config = dict(
    num_hidden_layers=13,
    hidden_size=224,
    num_attention_heads=4,
    num_key_value_heads=4,
    head_dim=64,
    intermediate_size=896,
    vocab_size=1644,
    hidden_act='gelu',
    norm='layernorm',
    norm_place='post',
    norm_eps=1e-05,
    positions='learned',
    qk_norm=False,
    attn_scale=0.125,
    bias='all',
    tie_word_embeddings=True,
    parallel_block=False,
    init='trunc',
    init_std_qkv=0.0244,
    init_std_o=0.0,
    init_std_up=0.0244,
    init_std_down=0.0,
    optimizer='soap_variant',
    learning_rate=0.00145,
    beta1=0.95,
    beta2=0.95,
    weight_decay=0.17,
    lr_head=0.00938,
    max_grad_norm=1.0,
    warmup_steps=200,
    schedule='wsd',
    decay_fraction=0.467,
    decay_shape='linear',
    final_lr_fraction=0.0,
    batch_tokens=131072,
    max_seq_len=1024,
    doc_mask=False,
    train_tokens=601700000,
    max_steps=4591,
    dataset='wikipedia_en',
)
Each number is 128 + 24 x the weight over its row's rms, rounded and kept within 0 to 255. Layers, rows and columns count from 0. Numbers have three digits each. The size before them is the row's rms in percent of the matrix's.

# layer 3 MLP down (transposed), 896x224, rms 0.0463, rows 60-74, columns 0-223
088:150140136132121087156162152138112127108168146160123065161150122138115165133130136137152106131114147135170150117165113096090166132158158105120142154110120133156098113133108062168102139140143111089108093123146094143147157134120084151146134122140120118132121136126092156125139118138100144156158122123148114125078156106138188104114171168096118093111112141107138103140115088094063152142141183100111102081116102133105100144143117149094111101101107171144150110137136100162112081098123144146131148097112138070127136108118162151157110151143139121138141111134107098107123129157113152131117114135116127135112131098150106118109146154169147090143116092126120129128099148108078136110147
107:153157099121140177105133109146134120153091157072134147145155129144123116150090080161077180110142159149103160137142102227120125076109166119150146122115128082150157128148088115120105100196136146144173157128121101148137117128169123115133091166173145098105104133118137166119111094106123144119109120142129115145151147102112116196171102135143122094088117154152124085115134130137131125136110126105147140089138113128107120116118116114120130114112149160105124134151131106128157165123126134147141118102124135140143138109150114097142097122142106135111157152123136118169132142112126137123181118119118105145148104104131121105123151104123161120145108166141163105124096156126105103101172
098:132126108136143099144140120068116147131141091051132097140117154095131155133134100176108123171123139086126117141120129156178106122151124134147112147115186100149178112114085130092138144126138160121118115110109137108107112131125126151187124163129171140145134091122145121132148130155128136127085101128118170165115123151122118144115135141161123152058150118119147129183143126162097138139098119149143122209142100143129096130178138106144144125137139144105137105106122169118149132136142168129165129093123150112126131108120152154144120124134123114145133122092161107138126083110147101141141175105151125102208145142151139115169105152135138117104105160098110136148145109138104121117141
090:145129131102125120097133137143150124100119141076109109106087139062101164185097113146112128128125100110096124097129134110127133136108136148138092135127071122100122143109182151092158153106121095083150105123127109131160136126081112136124125123105128149140130149141104107100107111150140099167129129124113114143078107153122129132135142183118149138178135128160126134146137148124164111122130161152123109114108136122121110087130128166137121083126119130097139143135187147117130071116147155151140103145146128112177147091097156169124114181090165121155145100072108133129082126118097116073112085110149117160081133139153136138129110105119117118115152089160131142116121119090154100116146
100:146143136144099143156110140127102109179117137082116170109116142141164136077130142101127128110120160134109118119127140142138079110134134141100134120111096114131168122075159161135109146106157130115127127117115131127136130145140137159083160130124117150158143119140122128116100161135121139134161104130133157184111104104162152107104118153127158089158151123127126103083124112110110130125137093115127098145113157155104106129137129117183161147120113150148153172157127086143118134061182104135147150154113152112124143162161150127137150152143138131091120114116116151138132136158089103135105128162129078082189126122111120127094082145154079118134138170166118090093149065131098134077135
111:122112132137129165164128111134112125129170182160156126137135134155146149117098120143135126127119162160137133143134088143143112139117126157118169130137116134133103108129154139130116097153140139116140097077148095145114191118097092120113154167127094152105144072142124072171141150134097113093083112128117145143102073164137114117108171172124129093143118118138112118109133124166111120099127131207103092094085108157148130155134124129088101142182154151112105172140101122156099136147113107145132136116126130117142099069091146134136116151130150133163098122110121126117132131117096100133143104098194113125132096172115143139128119122168117130160123111122099167111123111152098120145109
105:138136057131131113132109096170126177138142099190124072141142148141109108120145165132104137125116110095114097131118151095135095142108110136159083108129136105134120098099115156139124109113103096120096109120123177170168152107128150125117139112118142134100072119126108154125116121091108095126094130159168156101156156142133138137150117124128121138154165091142105098129107107171182123146102150119149125163114142182125132150171123141156108129182116108147150122148141122140130146135094115119114142118125147131153159146149129110115121119131125164139118110112147052115151110134142134142143127106063145138067130143113155092087147126111143193116112128115154131127149147114149143147159
098:177104122141130122103082113119222136137105074136123114139163108141156103117089135106150111115131132119124102139100099105119094137079134151152129104153182156143136118119080113146150177160167153098143154128111118129089131103147111140103124121112131102118121077114141108122113090112148135099105102143114110157173121112088108148146118120183140146088177136120120135118113104154094118164116129091144149124124096090154137082108119112142096121123146120138137123113126139114128181136151141125107120100144135145088133166136119152128135137098075126128103154145139126140095109100159115121154143171150146081156117100168140154145128145090140131162145123151144125127155121088114091142150
101:131144115143100104151177159119095140144128119126126147102153157105095135208144177149089159142093111152085146163100164140136154099136121099132116125139128152111128133107148137157152116128116145184129096161158131163115147136153121107136091117078140100134097136138126134093126115102131115102117143155134124151103153103100166114171127142129148159130103117154130119137152155114131077157132152100145120130147137125088172145160105133107118133147101086103118123093135163112144144067124120077153113172145112152089168100167167117107183147164115156112138127107117106093161122141136120117138145106125107146105141088141113124121137124133139161128150105177100105097123114139129163154147
092:168140137137164107093107118133126106144145120119120098107189182086164132134144096130094116126110154124157130128068149138095075100087069124130110099128108108090172122098087146173122119148159117087070140156123122141150089122162136153120136149135097148114120136126105104164091150132154118160131144100144105121176093116143153085149095099100138144128097132171130121156109138108143144118108092139103147116120154158099119158130136119157117123092116107128107142147110120136145105135124117153119107100132100147171153103150135118146167117130107155138152126082152122179170128136144120138158130136118112149150124084124133139110090130151118140123114104156106115180118151117136093092143
093:173131190110174190129093142103141077181121142125140126102114145138163109123087118138104113103151165136085126144122143117151106124094081134101135124134128109114173098093133124154142117131110119135138161116140137110109087088141115107185151105090096147125119123144089097118133186176120136105134137137136123123154146111127152156094100127102119147162141097090141125197160133177129121123133126155152137107111140147126146139107146093158127106137145091143098161118170139154125091111130106152114116113121069126162135146118101128112152172167139124096087121116137131140165133088127151122122083134163131140156109107126139122160154132099096125116115146090134107149129124120150114130140
089:137141135100160112112157144095132129125136096108154136160166116104100135151112114082123116103092111068117144129176137115167134129141162123110166118134105076092170112116154143106111166161123098146138093111118125152141080167150158088146194124143117090120151156113142137160135154161156183101143086125102134138163097108127113112173147128107145120149119145096127114139110125144130097113120157136171121135152140141116119161146136133137124093085107137131152139139122101128164113116186115106104106096121134127137143089123097127116171155151140102126075150096141082122121114147186125144148122121174128122150115129157131093126151137138113108143130164172130154127087130140104152109118
100:153137150107126153092128062118132122144191138133120092148123137153086146130146126157161144143143113138130131145130116152126078088103126136130155116133094152191113120142130099129125154183137122125142147121131113159105145102087126136143121129142163120113178135174136118158165107094135106124130104144166143152126124133116099121128102176149084172199156112135170117137129121110136111114125131113089112108141093134145125116135112128122150146189086135120121168142163105101151156103151119150121134183155175106177067167131136148174124137134120120108133100119140143152118109127092128127149111100113120125099124164159144082123137123125145106096157112133102124134137149157119118082127
109:145116158127120147130179167142149084150152124143133113146154094105146156167108173090149158130144123148146131163135184080146102106125132082143108132115103164169117098149129131115127122088154066078152107123161124119158136121182089109140119169117114128067126158138135136108158098124139140130160144108118101120175098111078151110161124141103162110141134124155108077146143098152173121118119145119147139145090138111125144140173118129120165161118131112123133104121138125137113124133170103146137116135163122130138122122144179134145151136108100103101132095171139125140141098100102112190153097129139074160110132093145134108113109103102130134158148139110134127110137113155143123154133
101:180121121087132105073120099145143115123100100168089138132135123115130120138117094165140129145130122123098110119116154152123115113152081118121104138112126129139162145148109099132151117137106144104098149165172118153134070108144096129141127155172150137143106125166195153076148100119116093110137135136097080158139163114125169132092122132097145146129173074136124105133106102131131140139145129182137105113136153168138108129129122135108114115139176131140123190139136184169154105119094133103136110115102102121147109169096133128149133130140150144153112138138102155131145105124149107175164161108141165117136131151145101112060176107157137115129131137105111124113133112146099148160107
# layer 3 MLP up, 896x224, rms 0.0534, rows 61-74, columns 0-223
107:109113164126106099127130110143117154077115150104137133133151080149154086122148127134115119107081082096118129145126101127111131128157138140096112133099116188113098129149122113142116145159174098121127156095099101145108117185088111134110122120156168137134086132152137160156104094159128148139142151138173108119091123146138155136097079177123116135124112118141160091143145130130078138143107114136105101157142150135151149121083133129125129147158086112103122140183112147126132117155121101189113156142128109106133149101168155095090196117122152151130134090123087096111117116105104107139102125086129132136151121148131170162102116124095134146106152109140103160144152111123161145099119
104:165107152124140110111109129096131113109156162108171136146160160136129121122144144098127130117132130135118135145096146141138136113085088108123158129114084133102119129108134153174128161136176132140155108126143116095080126147100170092146110106138106178108131149184133126131146147122168134092136078134127139135141140115147164112114104127090166113178109151090079087125131104103151102073119115148095120086105129150163139113145162153146125140129156160139119170161115111149121116145138123088137098109118126165166134118134159114128111117149125147161132138133101140162131139134113116113082074161116141169068071136139111167161157136149158113168121106117118144125153107123133103122082
092:102118090103115136123131114172094107134156133128140147131163079127105136116151097104077105121144128119161150105099110110098144150194093143135143138110121097115154105116157094142124122088144146125098140100165130177124150132155115110119165176127157089108125111110130143143115151092144115110098124117144131126122158106122148121127050116158165137092124099122116089144102118160131149130147150091142140133110115075151121099076158133133141159098153098158132138138118096111119173123101157124097117101119151154108135157124104133086140115156123151152096131081108127128145133167135104144122112116118166098203113128126083158120108133149115103129112118089151123116136123115133072148111
101:158133104114160131098142160101116156116135178142137116150134154074113160103138089119136127120143058150145133159188124124111126160158146091113111137142110114119127120144139137136133125176140141121122084101074156146142109144110130099158104163127174106101113132141094134070145170131134098116127108134172133115165129113115160124205142102130132163100132133102088126139153118149059148117143100125125147110118117195146129146102072133126119124133149124097103126128109147117140132094130135139138129096122120102112130095136099079165099105102128129137142110132131094132142117114138090160102149090137148132167110185142155143120153147120145133116095141140138113113133126115126125099078
106:102140157108098136119132094141143172121087156095119139117087127110111140124094128149158137140130104121111204131098174117132098091179117169152146137143120165146115139144140084106178100102132134135164105145097126180112103164116150135181105106107095144119089155119137157103114141160135137113141152172110100134137121123142138104132064129110132126126102138105112117163082110136120142094130112121102123111132119145116160117118129145164134139113145112161132166084146115142149143164136084115110170147126138092133150074136144147137101121167130083139086133122149133170113157143153116148129122106142130109124177084144124112165161110125137113140097095110143149146143129102128071123131
106:120127066118147089179111132121158122160142133146094137170120138148181097114097077115143128105083129111118165179114156141129135141152115099092132104141149110148124114094139123132122199114122106129120155116158131181135139111185123118130163110134142119127130139152150152079101091099094114199085137105139173099130137128128097111101141121142104131080175094131148124105130105134165153096128126148088122137136112111155139122151122162106143118135112121127131129129132140120090134118118111119124099122119127117137130118169166083073124098135135137113124124099094101134120154076125150181111141120154148138096115125148147117118090157123129164124145127144100107150106122130114076143098
103:139106136140151121161147121075125126125144154095148095137175106144104179164175127154135121104099130135092146105137109151108101107133134173091124140149143116124132147151172164182160120157096100135096108106105180156146065159100151129120088141145094134145170121168139180146163124124137119116152137094105137110134109114153095121130133128148097131105143124152093090131128088130151134127118131099164125084117135127100129124122134127112140142129150165133148142185141153097116106106148133140160124137157068118147114111125129126118108128101179168161099113148115086096141128114111107139114094096133089122105139142141157133139084141122123137166107146125088155131103115142122158113082
098:119093116107139128135106126116107128138144135158178162142140134136123134074158144111120127121195096104155150101139116062148108130107106130171142126098121138171081107119129094131150120139135124173145102094158152147151149130090148119131097120109126089089145104068158142170133163151128103117127098161103112129161150095113081114175166126146111136091135131146139124128109095099152107152137102109145128117175118128113142098102140117110101127119116146143134105152164127137147136141086147121107111118121128107167133116126136141178129147127171098155113161155127143147171120103157155146171135134148098105125111131166127108118114123096078149147096133104124121058148139125103101135087
090:145135124138153108093094154116119135155146122116115136131138137107157104133126098113078091140095112156089134121148126096168088144128074106138158115110128127068135154070117131127148150115124117166129164116160106121126126141150113137158143094080131093167125139150138061192122095149140127119135148151122106133139120161115104140142163084136117133155103140136170091101158104130167139127129157174074106126120160131130137131122100089151153155120150117127131122151142113126107140092155141126145159087115112116090157146128137113122089142130145134154135072101119133097078128159142103121097146099158150111138155131167126092132103129148098140103182108073120096153151128133141125135123
098:116128090137108128137187166134130120098160104108097118149109080149098122122138144141162144105130140143129137138128136180124097110165178150155086110168160130143118123167112078145154126100120159112136051133139115141156137117116139123109123128197149115131115134118171130136103087091113144157129116120143129113147149099099142118109145125125145135108154155189081155110082150120142145147112141088174133144140115103100146111125101151094143147108104113155138127127106106073099171140154178136150117140136139128134142116101104119166159114112108117140156138152129087130138148127141091114141134119094125140145139157156147157073148150156152116161138093125118168136132179133127136123106
093:119105141143107165167088126156149109142128137133143121114116186139135124118132132155132106110108137142149102103124134160113128124139105132142096104134116132148129117116135153113090136143097129156114132181152136139109170117144122135132108152131108150128105074152140153172113086109163076135082172103154130111075138143131121130107136130108087162126117123172097122156165150049149153143105118165095144147118115081155132121137114111178136145115154097135137129141098096094151158111111184145158131138106121175124173130116149143120144147080158093129104128139165136138119099141090174101126122116102127127106145100067137143123118124128152086150149147116097111092165128166147121110129
096:111125142129098136122142139106106079130148165129116107138121088091096148150117110106105168143103113109137134147135077138146118149116188075103132142111146156105155117176134165092130146149176091131142116143115126155093112133123098120159165139088137156135129104087135138102149153095142135168132152152133141134186150149114141091087105100093123085112091127110114103177153077114112136141142118107127120201106116150150140176129148126111144154152131107155177129094112116161119147104137118098139154150121182112112107132107119139135148145138131130138131171164181115172129112161102143139143163114127166114118131158103127140131135122124114148133121150126151177130156131123150096125118
098:134098136095122155147101116148188105169165129155146118137098113128122094195151132138183114085108152102114121125157123137101136113113119119110180099133122121151125103134102120087089140149142133111079171119108083121114099099155119096099108121099127123105139128125117140104152125104130139125137162153137111120128099140096131079131161121124156071156119126132123084126153147162133148112163154129123114111152152076084152147158097168120115139114122121151099132136149097158171139089143117127099115148158116162131157149102143115140125136081099141146142149133135104105114124136160087128152127106148132146091141129129097159100122124111101109068124075171153126148145131183125130107139
095:114150143114132181137188167125134121155119135127129095124114122118153140106084096153167150120103129149091119130149100147157120161158176122050108101148102120154158135155108104115119181098124127100144159163111135124112125155102101098113145173062134086125143144115102123139138132181143168106117131142148116135140108169152146117145152105148141134127109144119131124127128144110113109122135104132148168116098152109087145136140147155119145100133091147137115072140134127143156120154104143102123131179134146161107127140198128136122140136098136148186102130068094108121158130134173165143083117104177125119124119140145123143141112155115133149105133119125137137165142151150111124097114